{"lr_mult_o": 3.0, "schedule": "wsd", "train_tokens": 401600000}
Each number is 128 + 32 x the weight over its row's rms, rounded and kept within 0 to 255. Layers, rows and columns count from 0. The size above them is the row's rms in percent of the matrix's.

# layer 10 MLP gate, 1024x384, rms 0.142, rows 828-862, columns 256-319
size [ 93 103  98 103  98 105  98 104 100  95 103  96 105 105 102  72  99  90  98 102  85  94 101 105 101 105  98 130  97  97  98  96  97 101 102]
[[108 139 199 122 191 172  52 135 137 121  82 118 101 151 126 115  76 135 176 118 123 145 164 119 136 187 149 154 102 164  79 189 165  78 129 147 101 133 165 117 143  87  80 153  64 174 128 104 119 161 138 134 187 135 147 121 143 114  96 123 120 143 169 126]
 [139 206 134 144 141  74 186 108 117 115  58  60 107 157  85 115 120 100  55 101 132  96 104  88 148  93 146 102 174 123 123 171 128 113 188 140 177 150 143 153 183 178 165 144 144 108 112 134  76 111  93 162 175 140 126 136 115 142 105 119 125 180 146 180]
 [129 119 127 168 135 105 110 200 108 101 118 136  77 106 135 146 152 124  88  98  98  65 172 128 144  59 132 179 140 134 118 113  74 139 144 139 162  66 164 118 149  90 138  36  96 103 191  88 131 184 171 144  87 103 155 173 127 164  91 162 108 104 112  58]
 [136 117  99 113 121 108 134 142 129 153 166 150 141 141 118 126 126 151 150  64  80 101 151 119 117 161 121 110 154 151 149  80 145 123 185 149 187 181  98 123 154 159 114 129 173  96  85 172 137 148  87  54 139 129 125 109  95 107  86 164 122 109 112  99]
 [123 109 119 166 110 143 119 119 178 175 139 138 145 169 142 148 197  16 119 113 104 145 128 158 133 136 171 150 169 133 102  92 105 162 167 154 117  85 151 128  95 116 176 108 123 191  75 115 130 145 107 108 134 163 156 197 119 145 122 123 157 158  89 134]
 [168 107 164 116 146 114 137 131  74  72  88  98 148 103  87 148 125 203 115 148  77 107  93 100 139 114 125 122  97 140 146 146 117 126 144 124 108 151 108 113 116 138 133 117 166 103 126 112 133 144 113 127  91 103 134 203 163 183 122 123 109 138 177 133]
 [120 103 109  82 162 130 123  87 119 100 132 135 121 163 162 146 162 137 107  80 142  93 115 146 109  89  43 183  83 173  77  89 117 169 152 179 128 124 129 159 109 204  83  77 113  94 103 124 175 126 111 174 110 161  76 156 170 113  97  78 138 137 109 138]
 [159  71  81 145 149 128 159 166 174 204  57 103 159  56  98 162 151  81 115  77 134  83 190 137  61 123 167 140 147 109  94 113  71 127 149 138 166 141 121 128 156 115 156 108 154  91 200 133 127 149 133  85 116  93 139  93  80 187 118 180 178 100  77 137]
 [141 204 119 171 160  77 150 137 156 121 142 104  59 173  89 179 106  90  94 164 178 134 114 102  75 172 163 166 114 151 157 141  58 143 121 172  71 131 170 130 175 130 131 119  73 136  91  85 134 162 151 105 106 110 155 163 212 126 116 146 225 121 145 118]
 [202 147 129 110  77 142 106 128  91 148 143 111 170  77 120  82 155 137  88 135 182 133 121  81 103 135  94 128 139 109 136 129 170 144 147 204 134 134  77 171 114 166 149 123 139 100 109 153 146 167  94  98 160  84 143 125 140 136 152 165 149 157 137 121]
 [157 119 106 105 158 131 125 143 198 169 122 139 109 135 179 152 114 138 133 168 125 114 154 113  86  81 143 168 111  57 142 117 124 109  96 125 139 170 139 130 102 121 174 114 132 128  88 141 129 165  98 174  71 151  99  53 129 209 106 108  99 105 208 171]
 [144 143 169  98 110 171 117 122 115  73 130  78 102 112 191 138 211  83  69 116 182 149 144 104 121  59 124 183  82 102  59 105 132 131 138 136 146 150 122 160 138 114  66 100 144  85 149 113 137 160 171 137 122 103 112 194 123 134 101 107 131  86 145 134]
 [121  98 136 200 189 130 138 137 155 110 132 134 113 115 134 139 103 119 135 106 120 102 121 177 150 125 160 110 187 168 169 137 185 134 115 116  77 139 172 118 157 111 126 131 159 197  96 124 118 144 106 126 170 134 116  82  93 117 156 127 124 117 103 135]
 [167 187 128 139 124  99 132 101 139 142 136 143 111 117 135 134  84  87 116  75 186 101 142 107 154 112 152 138  78 120 169 136 124 154 116 166 125 161  91  68 161 122 106 165  73 196 121 116  93 140 174  78 165 108 181 134 117 136 111 138 117  59 117 152]
 [111  70  78  85 119 118 178 123 146 161  63 125 112 144  86 158 145 153 133 134 128 133 133  59 100 136 137 126 122 112 173 107 139 132 105 115 144 138 144 125 150 164 114 137 186 133 127  89 152 127 136 100 138 146 133 104 147 146 146 151 133 143 154 125]
 [121  76 119 131  79 124  46 134 124 141 151 163 126 159 151 103  68 179 105 210 124 171 135 193 134 120  54 124 111 189 132 110 183 174 118  87  71 141 113 159 166 104 136  90 162  84 136 118  84 104 154  91 119 115 148  97  89 123 118 115 100 120 113 170]
 [190 149 135 147 150  73 110 161 190 107 142  60 141 134  90 143 113  97 186 116 101 127 161 120 182 125 172 177  94 127 112  69 129 127 139 123 166 138 123 126 136 112 130 126 121 147 119  96 132 143  69 223 123 202 110 189 143  53 119 139 212 129  59 146]
 [ 82  77 141  65 151 113 103 129 155 168 109 133  68 127 174 147 102  85  96 189 172  13 133 165 104 136 102 152 157 103 115 119 114 148 100 191 109 120 126 137 112 152 117  93  86  44 128 129 160 131 174 182 111 115 138 158 181 158 115 104 141  94  95 141]
 [125 127 116 183 145 129  58 188  99 125  59 125 101 106 167 138  70 142 106 110 126 171 185 107 210 177 106 151  83 122 130 131  82 135 124 121 107 114 140 102  66  81  97 127 120 112 117  93 187  67 113 102 172 170 127 120 104  98 147 173  87 114 182 131]
 [118 178 166 165  96 129 145 122 143 148  96 112 123 120 151 142 137  80 182 109 111  81 139 129 135 131  84 184 127 131 150 117 134 182 179 114  90 123 131  99 133 108  76 112 153 161 180  94 191 131  95 162  63 115  69 138 104  53 142 129 103 114  91  77]
 [169 139 108 100 172 148 131 126  91  95 172 108 187 157 213 119 152 164  76 109 105  82 125  85  95 117  85 182 142  76 142 125 123 133  99 164 102 105 161 171  92 168  92 197 110 160 157 121 130  87 101 115 123 123 174 122  97 144 130 120 125 134 130 102]
 [140  46 109 163 127 168 129 172 176 170 158 136 144 117 128 156 120 131  95 133 166 155 103 104 140 166 160 137 106 152 107  70 172 148 104  78 131 141 127  92 131 189  97 120  66 142 153 137 113 119 139 136 159 148 141 158 181 107  60 124 156 125 154  91]
 [160 104 143 112 150 145  67 149 117 199 118 134 121 131 105 128  92 124 110  48 115 107  98 155 147 157 181 143 186 133 146 174 103 115 117  59 121 176 117 104 126 144 165 145 108 142 165 104 148 156 134  37 120 134 114 147  95  88  84  66 110 108 117 142]
 [131  97 134 119  95 138 139 186 123 185 141  60 142 146 108 183 163 106 134  99 179 117 176 180 144 109 165 174  94 187 122 164 147 114 171 138 151 114 128 128 137 150 108 122 113 125  88  53 151 129 131 135  77  98 135 131 109 122 103 165  95 126 169  98]
 [ 90 184 126 158 154 108 185 158 142 128 135 133 115  99 107 137 186 118 131  98 131 117 175 168  72 186 101 139 137 124 109 132 132  60 144 161 133 101 108 118 126 134 154 115 164 140  97 138 130 141  44 129 140 137 116 149 175  92 126 135 142 131 106  89]
 [ 95  94 116 156 121 169 109  87 105 161 189 144 150  94 124  82 116 139 127  40 151 157 126 121 161  89 158 151  97 180 131 166  93  74  81 142 117 138 158 147  48 117 143  90 126 140 130 125 106 117 126 140 140 170 108 113 159 146 118 103 171  74 137 113]
 [118 174 155  31 151 127 134 152 113  60 118  65 126  97 122 151 158 131  50 122 130 166  91  52 124 144 117 135 105 113  91 123 121 159 109 126 184 141  85 125 105  93  83 186 115 131 142 108 192 156 119 125 143 156 122 125 182 138 160 110 141 212 197 132]
 [152  98 102 151 126  89 102 132  87 127 120 109 120 152 121 120 103 130 157 163 124 204 110 108 109 100 154 128 119 143 179  92 158 111 162 165 132 164 157 102 136 167 150 110 173 116 124 123 117 130  93 120 135 112 121 133 134 156 169 106  86 133 122 108]
 [144 134  85 117 157 156 144 137 173  98 152  69 153 142 111  88  90  60 140 120  99 141  79 160 117 147  97 113  97 124 102 127 170 124 173 109  27 123 145 156 100  89 126 156 155 132 110 142 103 139 154 139 121 185 122 136 125 147 128 165 154 131 158 118]
 [159 137  62 123 180 156 183 112  93 151  94 143 150  95 146 150 135 144  99 154  97 149 136 116 108  97  68 147 164 164 192  46 119 147 105 137 120  89 129 119  79 102 151  89 123  82  90 175 110  46  98 114 136 113  73 191 140 149 118 132  94 123 193 121]
 [116  63 128 121 110 145 202 104 111 152 147  80  99 126 159 100 130 150  95  87 112 142 140 131 116 111 134 146  60 130 131 143 114 109 143  91  89 188 144 131 143 167  99 117  97 130 125 179 110 166 101 191 131 159 141 172 134 151 146 150 132 192 146  70]
 [157 115 118 114 153 151 114 141  83 172  96 168 104 138 110 162 149 158 171  27 143 113 181 114 137  90 139 205 120 137 140 120  85 142 150 171  91 158 129 131 101  93 131 125 113 101 134 145 127 133 132  62 168 113 172  83 115 155 125 128 167 131 133  87]
 [198 113 121 143 114 138 139 100  96 116 105 109 108 116 153 106 133 183  93 132 104 118 111 126 117 116 185 103 155 106  84  95 167 157 120 114  91 138 113 163 129 112 173 183 151 144 120 144  74 105 185 187  99 132 148 153 165 195 110 108 144 182 100 115]
 [147  95 131  81 125 133 101  92  94 123  79 114 122  60 161 138 130 104 132  82  72 105 150  90 140 105 108 168  99 152  66 133 133 180 102 169 146  35 136 141 139 150 144 138 118 139 146 133 119 175 134  87 118 140 128 125 109  25 148 118 135  72 123 130]
 [149 146 131 184  94 118  97 117 120 115 178 157  90 116 139 115 115 121 119  81 193 137 154 127 182  87 131 115 148 167 141 175 115 176 101 130 163 144 106 160 121 143 127 167 149 106 117 183 132  73  97 172  89 144  76 127 120 138 150 175 164 128 121  70]]
# layer 10 MLP up, 1024x384, rms 0.15, rows 828-862, columns 256-319
size [ 93 104  95 105 101 102  98 108  98  89 102  94 112 108 104  72 100  91  92 105  80  93 100 104  97 104 100 121  96  92 101  97  91 102  97]
[[105 188 113 173 110 130 160 125 136 167 103 188 152  84 119 117 108 100 106 121 109 153 126 107 127  90  91 148 123 143 128  75  80  83 215 142 167 144  90  79 137 105  76 165 163 104 119 189 150  64 159 132 134 125 168 160  76 184 124  85 115 118 160 131]
 [162  50 102  84 135 104 159 128 151  96 169 131 110 170 148 158 217  94 161  94  93 133 150 174 113  61 163 123 169  92 101 111 135 134  83 102 178  92 106 121 117 159 111 133 143 153 187 136 157 122 128 144  92  96 155 183 101 133 110 145 141 161 103  99]
 [ 58 111 137 114 115 118 170 145 203 142 114 158 106 115 111 171 131 103 100 157 116 193  96 134  86 178 137 119 138  90 140  78 133 111 166 118  99 173  49 149 119 141 115 146 116 158 105 119 108 163  75  71 187 150 115  95 103  91 167  98 136 144 143 135]
 [ 70 125 108 167 137  88  68 122  91 157 164 130 158 113 162  72  89  77 120 154 144 133 156 115  39 128  71 160 152 126 109 139  97 164  76 124  97 156 179  99 116 140  89 121 182  95 159 127 114 175 112 173  88 134 163 121 161  98 132 138 129 166 130 116]
 [130 101 133 156 134 140 135 162 114  86 120 164 162 112 120 140 160 139 120 177 125 145 174 163 120 150 186 104 123 203  80 121 145 108 132  74  92 111  26  90 109 176 150 135  89  88 115 155 119  93 105 106  96 199 189 108 107 123 113 173 165  90  81 182]
 [156 171 115 153 182 110 118  97  94 106 115 135 188 128 119 108 124 159 122 136 113 118  99 185 122 126 141  62 101 151 180 126 123 120 142 162 129 170 124  65 224 109 160 130 154 116 182 155 102 128 117 131 114 110 188 160 154 133 106  91 125 154 167 137]
 [136 189 186 130 137 131 115 107 184  87 164  96 105 112 117 132 120  89  86 151 117 130 162 201 130 132 120 147  67 184  64 141 194 105 115 141  84 135 118  76 151 134  42 167 172 127 106  92 140 105 160 115 147 149 104 197 138 143 123  97 131 167 134 134]
 [178  65 122 178 104  95 100 124 105 184 181 193  69  82 230 130 138 142 157 150 123  98 101 101 149  69 130 157  98 115 130 111 107 107 191  85 135 107 170 123  73 138 188 106 175 134 123 132 153 162 119 110 152 116  88 100 150 146 140 140 133  58 128 109]
 [120  99 106 112 141 129 129 135 128 140 102 153 141 103 117 120 171 149 175 138 139  85 164  93 142 127  98  98 107 194 112 115 187 113  75 167 137  93  85 199 124 167  95 171 146 150 159 111 123 175  99 167 114 100 139  91 120 156 109  97 101 111  94 119]
 [ 99 126 105 212 120 175 143 128 165 127 159 156 129 118 116 159 133 143 120  92 156 159  77 117 123 109 176 138  93 133 116 118 115 102 185 162  85 116 187  80 139  93 202 157 107 146 187 115 152 131  91 138 114 127 119 108 128 176 131 141 132 169 122 114]
 [103 103 121 177 124 149 130 113 122 110 168 136 161 118 148  98  64 126  71 124  87 117 180 159  94  86 130 120 121  91 108 115 159 174  57 165 158 126 151 168 129 131 107 145 186 135 115 124 124 123  94 160 148 158 163 180 170 106 102 167 114 100 132 152]
 [132 176 118 173  97 157 115 133 134 145 123 100 130 115 133 165 138 135  65  83 116 134 108 121 130 156 160 162 100 147  75 128 154 130 118 129  79 111 161 163 113 138 138 160 171  59  62 132 117  96  81  68  72 107 111 134 105 116  95 130  88  87 106  98]
 [178 134  73 156 142 162 102 105 148  77 100  77 104 220 178 125 139 107 191 140 107  98 107 134 142 132 195 165 109 129 104 137 144 155  50 100 208 127  88 181 118 123 111 138 115 156 126  77  97  85  90 144 140 147 147 124  89 170 114 174 114 129 143 114]
 [106 135 151 141 153 162  86 158 127 113 178  89 156 175  75 167 144 103  88 140 154 135 146 143 144 103  82 223 142 120 138 148 110 154 107  96 129 142 191  98 127 110 103 124 147 172 154  79 160 136 123 115  86 147 107 109 128 149 129  55 175 128 140 132]
 [102 148 121 129  93 176 115 109 103 122  52 152 153 130 125  53  19  78  99 100 217 113  71 140 150 142 158 160 136  78 142 117 144 183 150  95 182 168  96 174 141 115 162  73  95  92 176 134 112 137 148 191 159 163 139 178  71 106 198 103 204 148 136 178]
 [121 162 135  97 127 151 139 145 132 162 118  98 113 103  92 119 125  94  96 127 132 137 150 129 145 104 140  83 120 166 155 167 128  95 133  83  90 106 134  61 140 135  86  83 140 145  83  98  69 149 120  90  89 175 150 133 195 125 131 118 147 106 133  65]
 [152 128  97 163  91 110 163 120 140 163 123 136 123 148 102 170  89  96 163 151 113 118 152 126  96 105 177 132 126  61 163 189  95 166 111  94  87 119 122 172 116 125 123  81 162 135 119 123 162 112 146 113  92 115 131 105 135 118 135 132 189  94 125 137]
 [142 200  69 131 166 121  90 157 102 115 183 129  77 137  96 120 139 122 146 150 161 145 150  99 143 149 131 141  97 112 148 124 109 161 165 127  61  94 130 127 146 165 139 127 146 120 113 148  78 176  95 140 136  99 104 168 154  85 108 104 120  77 148 149]
 [ 93 108 112 112 155 151 121 176 122 156 132 122  98 106 131  99 100  92 202 158 122 140 133  94 105 131 106 154  55 168 157 210 154 121 129 139  72 143 102 170 179 150 109 121 144 146 131  72  82 186 220 170  77 131 114 128  48 133 179 140 129 171  96 114]
 [ 88 130 137  94 154 114 126 181 109 137  99 160 117  95 175 115 146 106 128  89 181 145 115 118 119 134  76 161 125 161 184 141 115 167 186 168 109 107 139 122  99 104 115 126 167  94 172 107 163 128 176 142  76  59  46 104 112 104 146 127 116 145 174 170]
 [124 112  97 139 126 121 144 162 171  84 100 145 185 188  68  61 117 107 123 111 110  87 132 121 125 135 114 113 165 106 104 142 157 137  85  52 190 108 116 164 108 118 168  89 142 141 143  97  99 150 152 107 169 169 175 124 155 150 110  84 138  95 193 138]
 [133 135 128 105 134 107  65 142 137 139 120  92 169 117 168 129 103 112 116  87 219 108 136 134 122 141 164 118 134 155  85 172 115  92 158 133 119 113 144 109 164 124 168 135  69  81  70 103 142 130 144 165 141 133 188  96 149 118 146 103 168 126 153 157]
 [104 149  83 162 109  80 149 114  73 140 136  89 140 110 127 121 127  84 151 125 140 179 161 161 131 151 100 161 148 143 175 137  90 116 132  93  91 115 177  87 114 134  96 111 170 113 128 124 197 103 139 104 128 132  80 120 139  98 146 195 140 153  73 116]
 [128 137 123 180  69 139  52 100  79  76 103 156 114 148 160 162 156 189  82 134 119 147 105 124 192 111 109  86  94  83 114 144 123 140 143 172 100 123 116 147 149 112 160 120 161 106 172 166 139 161 149  85  92 164 107 142  68 110 138 105 128 102 100 192]
 [155 158 153 145  87  49 134 127 103 120  85 160 156 162 161  92 190  93 110 120  99 111 152  99 130 204 159 147 164 123 130  84 165 127 136 144 134 150 110 108 171 150 139 139 148 123 140 126 135 165 134 150 110 129 106 132  92  85  83 149 125  74 126 149]
 [173 127 160 123 157 152 185 134 111 176 125 105 199  97 120 147 126 145 142 103  75 158 179 144 129 165  92 109 159 111 163 176 154 136 187 141 149 133 125 134  68 147  87 146 138 104  88 170 173 131 185 162 128  72 125 107 117  88 182  96 117  67  71  96]
 [ 90 119 124 136 128 114 126 135 179 160 128 142 138 135  83 149 126 113  90 142  84 155 160 107 141 145 165 144 111  68 114 165 105  97  91  97 125 131 104 172 147 141 114 109 165 107  96 137  76 204 109 170  96 161 110  84  76  80  82 109  89 164 182 162]
 [106 164 168  85 128 170 161 120 203  89  92 154 138 102 123  90 147 130  70 109 156  84 165 193 148 155 109 146 126 110 123 120 110 175 137  43 140 125 123 192 104  92 160 157  94 108 111 137 176 153 150 111 133 162 149  97 152  93  77 169 150 126 136 141]
 [ 63 179 162 113 147 170 177 182 146 111 153 121 118  80 152 125 135 106 102 120 135 109  78 183 115  95 145 160 157 122 104 106  88  97  89 116 122  92 138 114  87  85 131  89 110 171 142 117 143 151 125 134 146 211 154 140  97 139 131 155 119 114 155  88]
 [125  86 169 159 134 153 122 149  99 156 132 104  99 123 122 141 133 145 126  80 129 137 122 151 137 120 161 107 181 109 151  83  83 118 142 132 128 132 148 157 121  77 241 123 142 142 118 122 137 147 118 189 159 106 134 120 161 133 118  57 174  66 173 170]
 [174  24 118 149  48 155 149 145 147  98 119 114 129 132 108 191 158 107 129 158 193  81 147 118 116 126 124 163 203 116 138 114 129 158 158 122 152 109 167 171  96 133  97 130 119 124  76 164 110 135 105 178 162 149 121 159 123 159 150 113 111 105 134  62]
 [114 147 137  95 123 134 118  83 110 161 124 102 182 149 145 154 168 125 164 190 159 148 132 118 118 134  38  97  51 138 112 167 169 154  91 118  78  91 125 100 120 153 113 136  99 180  87 142 188 129 175 128 144 138  70 151 110 197 118 108 216  87 150  88]
 [ 86 121 123 158 205 156 206 169  54 108  77 154 140 103 144 160 135 116 136 123  97 127 176 106 139  80 131 140 150 143 144  78 168 159 148  98 160 153 130 148 154 127 181  95 141  74 109 156 125 173 138 150 133 126 110 128 109 136  98  88 137 137  96 110]
 [111 196 135 144 149 166 179 129 169 118 185 165 173 142 158 173 117 143  99 157 127 155 122 162 101 121 170  97  94  93 134 116 116 167 118 128 181 150 142 163 170 117 132 173 157 187 118  94  82 147 126 113  76  91 116 118 153 140  90 129 153  96 129 120]
 [125 134 134 117 110 129 108 159 108 127 112 151  93 150 140 129 108  92 162 102 132 115 115 120 152  91  92 130 119 147 102 105 136 139  83 192 147 129 126 156 120 122 140 169  85 152 130 149 129 107 168  99 174  69 129 131 171 167 151  90 108 124 100  87]]
# layer 10 MLP down (transposed), 1024x384, rms 0.0905, rows 828-862, columns 256-319
size [ 93 103  87 107 101  62  97 109 103  88 104 101 111 106  99  74 102  96  99 108  84  97 102 106 103 106 103  54  97  98  93  94  96 100 103]
[[106 172 127  75 114 142 149 154 126 104 115 125 141  58 174 163 100 105  66 147 108 157 178 113 101 143 175 172  95 139  95 128  88 147 146 163 124 124 110  61 104 146 154  63 117 125 162 121  84 142 106  99 122 152 138  90 151 106 175  91 196  64 202 113]
 [117 113 107  56  97 160 126 171  87 199  49 115 173  86 146  90  97  93 131  96  82 169 127 162 136 148  93 108 136 109 165 117 150 137 145 119 150 118 112  98 148 137 129  99 158  45 119 150  91 109 175 108 120  80 122 139 183 115 117 139 153 145 126 152]
 [136 104 175  90 120 133 172 159 158 149  82 121 113 150 113 101 120 114 103 138 143 127 160 170 174  92  61 120 168 108 108 151 161 160 117 109  55 183 117 149 149 125 161 151 104  97  37 129  82 116  95 117  89 180  92 124 119 131 111 166 116 132 108  94]
 [ 81 122 143 143 169 106 182 211  90 150 159 109 101 136 124 166 181 161  75 149  93 188 107  79 111  76  67 148 159 147 142 105 163 116 129 105 122 127 106 123 108  93 228 113 104 114  98 144 172 145 151 206 142  89 139 160 143 130 147 152 158 114 183 134]
 [ 77  99 108 150 146 145 129 149 144 146 109 135 105 179 129 127  70 168 129 111 151 168 140 209 160 137 134 123 110  96 140 136 157 165 135  94 195 118 107 158  78 195 123 163 108  83 134 105 108 162 173 129 115 152  98 133 107 193  98 112 132  92  94 114]
 [142 113 121  99 110 108 131 102 185 182 118 142 137 157 102 171  88 176 128 132 172 140 137 161 127 127 137 154 116 152 126 115 105 148 124 141 126 122 135 126  97 157 118 123 108 130 105 143 144 170 102 117 151 127 151 105  99 157 146 112  92 159 105 109]
 [143 121 113 112 133 141 171  96 135 135 116  77  98  95  87 152 100  59  71 165  78  84 104 111  72 154  84 151 208 193 141  93  99  84 103 155 194 153 133 161 144 134  79 149 102  99  99 125 111 163 109 129  71 120 124 139 143 122 110 115  93 121 125 125]
 [136 142 242 109 123 126 194 180 172 187 143 147 165 127 167 100 149 165 114 139 155 106 143 146 106 107  79 117 131 150 111 160 133 122 150 114 111  85  87 154 111 177 112 127 144 130 103 115 107 172 126 152 127 189 128 118 141 128 114 147 138 182 138 173]
 [134 121 132 161  86 118 122 110 109 127 100 127 127  91 131 152  91 142 137 103  76  73 160 116 159 177 135 100 150 133 143 145  52  66 128 120  87 170 152 101 145 130 135 145 137 161 102 126 146 113 172  68 141 145 173 182  79 109 165  75 108 105 164 139]
 [141 140 126 145 129 123 151  86 116 163 120 127  91 180 121 121 124 121 151 141 144 128 149 152 103 147 132 130 152 109 102 115 125 114 123  91 136 130 105 163 101 197 107  68 126  58 172 109 139 117 118 121 110 159  97 143 183 126 180 141  51 130  69 126]
 [123 132 159 136  86 137 143 145  71 127  94  76 107 105 127 169 137 116 149 146 146 146 142 188 140 180  66  61 131  99 107 103 163 207 123 131 143 120  56 117 126 159 141 137 130 114 108 124 129  91  82 106 176 127 153 108 143 138 110 124 103  76 152 114]
 [124 120 102 113 158 112 170 140 116  92 146 179 159 152  86 159  95 175 193 102  96  54  92 115 117 181 119 150 111 122 137 181 165 173 110 163  87 190  65 175 151 107 126 143 140 116 171  52 126 161 154 127 170 124  72 141 122  64 171 150 130  99 122  87]
 [181  77 163  65 180 187  77 133 161 103 193 120 167 108 140 111 125 123 194 157 149  77 138 113 105 106  99 111  67 119 140 132 118 100 136 103 125 136 157  95 165 141 153 122 122  66  98 151 140  98 138 110 116 124 134  99 126  76 162 131 144 106 120 131]
 [161 125 207  89  73 176  76  88 123  72 121 105 185 175  98 100 174 159  89 165 117 141  87 169 137 154   9 166  93 131 145 124  84  89 127 147 117 154 145  99 109  94 163 142 168 122 102 166 113 147 111 199 110 112 133  85 145  97 142 122 110 166  96  81]
 [125 153 147  85 138 166  94 116 138 148 118 157 157 125 145  84 125  95  86 143 138 130 136 113 118 132 148 157 184  77 113  63 158  71  94 164  61  81 114  99  95 148 176 168 145 110 130 111 110 174  78 106 204  80 120 143 108 132 119 113 173 147 121 142]
 [ 90 120 157 140 129 118  98 114 108 122 156 110 139 168 164 111  86 138  60 187 114 115 143 126 161 161  88 146 111 196 141 108 163 163  80 123 124 169 130 185 163 132  74 127 117  92 165  87 118 111 145 172 148  87 117 126  95 211 134  72 136 154  82 172]
 [125 111 117 140 103  91 125 129 148 175 120  89 155 170 145 152 162  74 155 139 128 185 108 178 139 158 127 107 150 134 111 111 140 179 138 110 148 105 138 162 136 106 144 133 101 143  82 168 119 181  69 114 129 124  98  80 161 112 165 149  68  72  82 167]
 [131 102 161  98 144 159 132 129 196 139 117 159 103  72 115 127 162 179 131 161  79 122  92 138  92 135 162 173  89 113 119 196 112 162 138 118 130 122 125 130 114 140  66  76  91  88 145 126 193 127 182 135 150 122 169 169 118 111 101 144 161 103 144 150]
 [142 122 155 145 137 102 130  63 172 153 167 118 125 115 153 116 114 182 108  99 191 111 166 145 102 131 121 118 140 136 182 134 128 159 137 138 104 145 155  74  45 115  72 142 108 126 119 154 162 118 127 107 150 132  29 167  91 114 126 175 144  49 108  63]
 [124 178 147 207 147 183 132 138 135 141 172  92 166 103 126 146 186 149 121 142  94  85 103 139 138 117 135 133 152  99  77 133  88 116 116 135  94 123 130 146 100 127 110 100 157 100 141  89  80 108 157  98 137 140 152  67 142 130  84 147 134 147 121 106]
 [ 89 123 103 128 160  77 155  99  60 160 168 138 102 111 107  88  78 144 148 134 185  96 113 154 161  99  95 147 128 122 138  91 122 108 110 118 119 156 128  74 165 147 105 109 116 127  67 151  64 115 111 126 138 116 135 172  61 136 160  87 168  81 119  99]
 [190 109 154 182 141 119 130 153  84 164 159  83 136 136 188 110 100 204 121 152 169  57 173 150 108 118 107 116 153 184 106 148 151  88  99  79 128 123 212 131 138 162 162  91 124 135 119 143 144  91 125 108  91 185 168 150 122 123 131 145 170 159 179 124]
 [192 105 172 152 114  96  92 121  95 136 149 115 165 112 184 103 153 134 106 126 130 164 132 115  72  83 139 119 116 155 129 152  19 157 137  75  92 117 130 155 126  75 129 115 124  73  98 119  92 150 134 110 177 183 131  94 130 153 148 143 169 160 119 126]
 [144 181 148 158 155 142 114 180 148 131 129  96 177  98  75 122 132 147 152  91 128 109 124 170 128  96 155 133 120 114  78 171 127 179 104 129 165 170 171 107 153 167 101 122 118  98 115 115 125 189  85 131  88 147 159 187 114 104  83 152 119 175 106 128]
 [110 142  97 173 135 151  76 146 122 117 186 189 135 118 119 122 140 162 174 157 179 110 153 118 112 162 101 146 100 125  82  93 144 141 102 147 151 117  51 106 157  82 125  90 166  86 153 114 106 160 118 133 170 100 118 108  42  64 106 161 119  86 118 108]
 [ 83 159 170 159 135 185 148 118 103 152  91 108 156 121 125 157 125 157 148 120 122  87 169 124 159 166 126 153 189 133 122 157  74 109 135 134  72 125 109 171 104 169 145 150  80 115 127 197 137 121 129 160 137 118 106 149 153 107 130 144 179  98  36 133]
 [142 140 107 134 159  98 192  89  35 147 102 116 176 101 144 145 101 154 133 131  49 146 176 125 101 176  80 184 102  68 156 121 141 160  88  67 135 158 125 123  74  81 101  79 138 136 167 141 106 126 130  80 120 168 168 145 158 129 145 112 213 111 133 137]
 [147 118 101 144 135 137 150 148 113 127 120 129 122 119 162 153 133 185 143 148 114 132 143 129 152 142 112 136 124 147 143 129 124  69 138 111 143 134 101 110 124  97 119 128 117 110 129 163 118 135 132 115 140 135 134 130 128  15 105 128 127 134 124 124]
 [136 145 143 128 115 110 169 167  68 137 143 188 120 192 158 151 167 122 137 159 140  82 133 140  87 126 157 159 127 120 148 118 114  80 131 140 125 150 166 136 131 144 160 116 150 137 134 115 152 159 137  91 111 119 175 158  59 123 147  88  95 178 144 119]
 [ 92 173 141 129 152 182  65 118 101 113 117  90 130  67 144 127 102  98 113  86 174 171 100  97  85 126 113 114 124 146 111 138 125 101  98 108  93  63 154 117  90 132 137 150 125  65  88 122 181 201  97 106 140 120  60 106 133 182  43 128 141 145 134 130]
 [123 191 149 123 111 144 126 136 122 134 172  89  90  56  28 113 108 201 155 147 149 127 157 121 209 120 116 138 117 167 118 133 184 118 129 117  55  81 165 205 162 113 222  88 121 110 114 160 119 139  87 117 145  96 155 122 119 102 141 134 180 156  94  94]
 [157 208 125 105 131  94 115 109  81 111 122 139 135  64 125 105 131 120 120 135 134 135 145 130 170 139  91 114  97  65 120 203 132 118 111 134 108 143 128 147 143 144  95  85 140 101 102 169 101 105 163 155 103 140  74 174 104 224  90  77 139 144 125 148]
 [154  85 222 105  81  93 112 114 134 101 104 116  78 169 139  92  88  91 104 140  57  80 110 103  91 169 161 167 130 148 157 130 204  98 167 107 184 130 112 137 111 127  95 103 160 108  47  98 115  93 114 194 149 104 112 113 122 123 111 187 133 127  72  83]
 [ 88  86 128  93 189 168 106 185 110 136 116 105 108  89 100 102 148 127 103  60  90  97 111  93 131 113 182 110  97 142 133 101 155 130  72 153 129 163 163 133 185 132 148 142 135 148 120 170  50 153  88 101 163  89 128 151 112 187  79 154 155 158  97 114]
 [ 63 142 161 109  79  82 127 156 120 147 145 138 108 156 158 162 117 118  85 112 179 103 127 150 169 121 137 128 138 129 102 150  78 146 124 137 132 143  79 123 117  77 122 155 105 147 108 127 109 135  95 145 143 179 109 109 129 127 162 176 123 156 155 143]]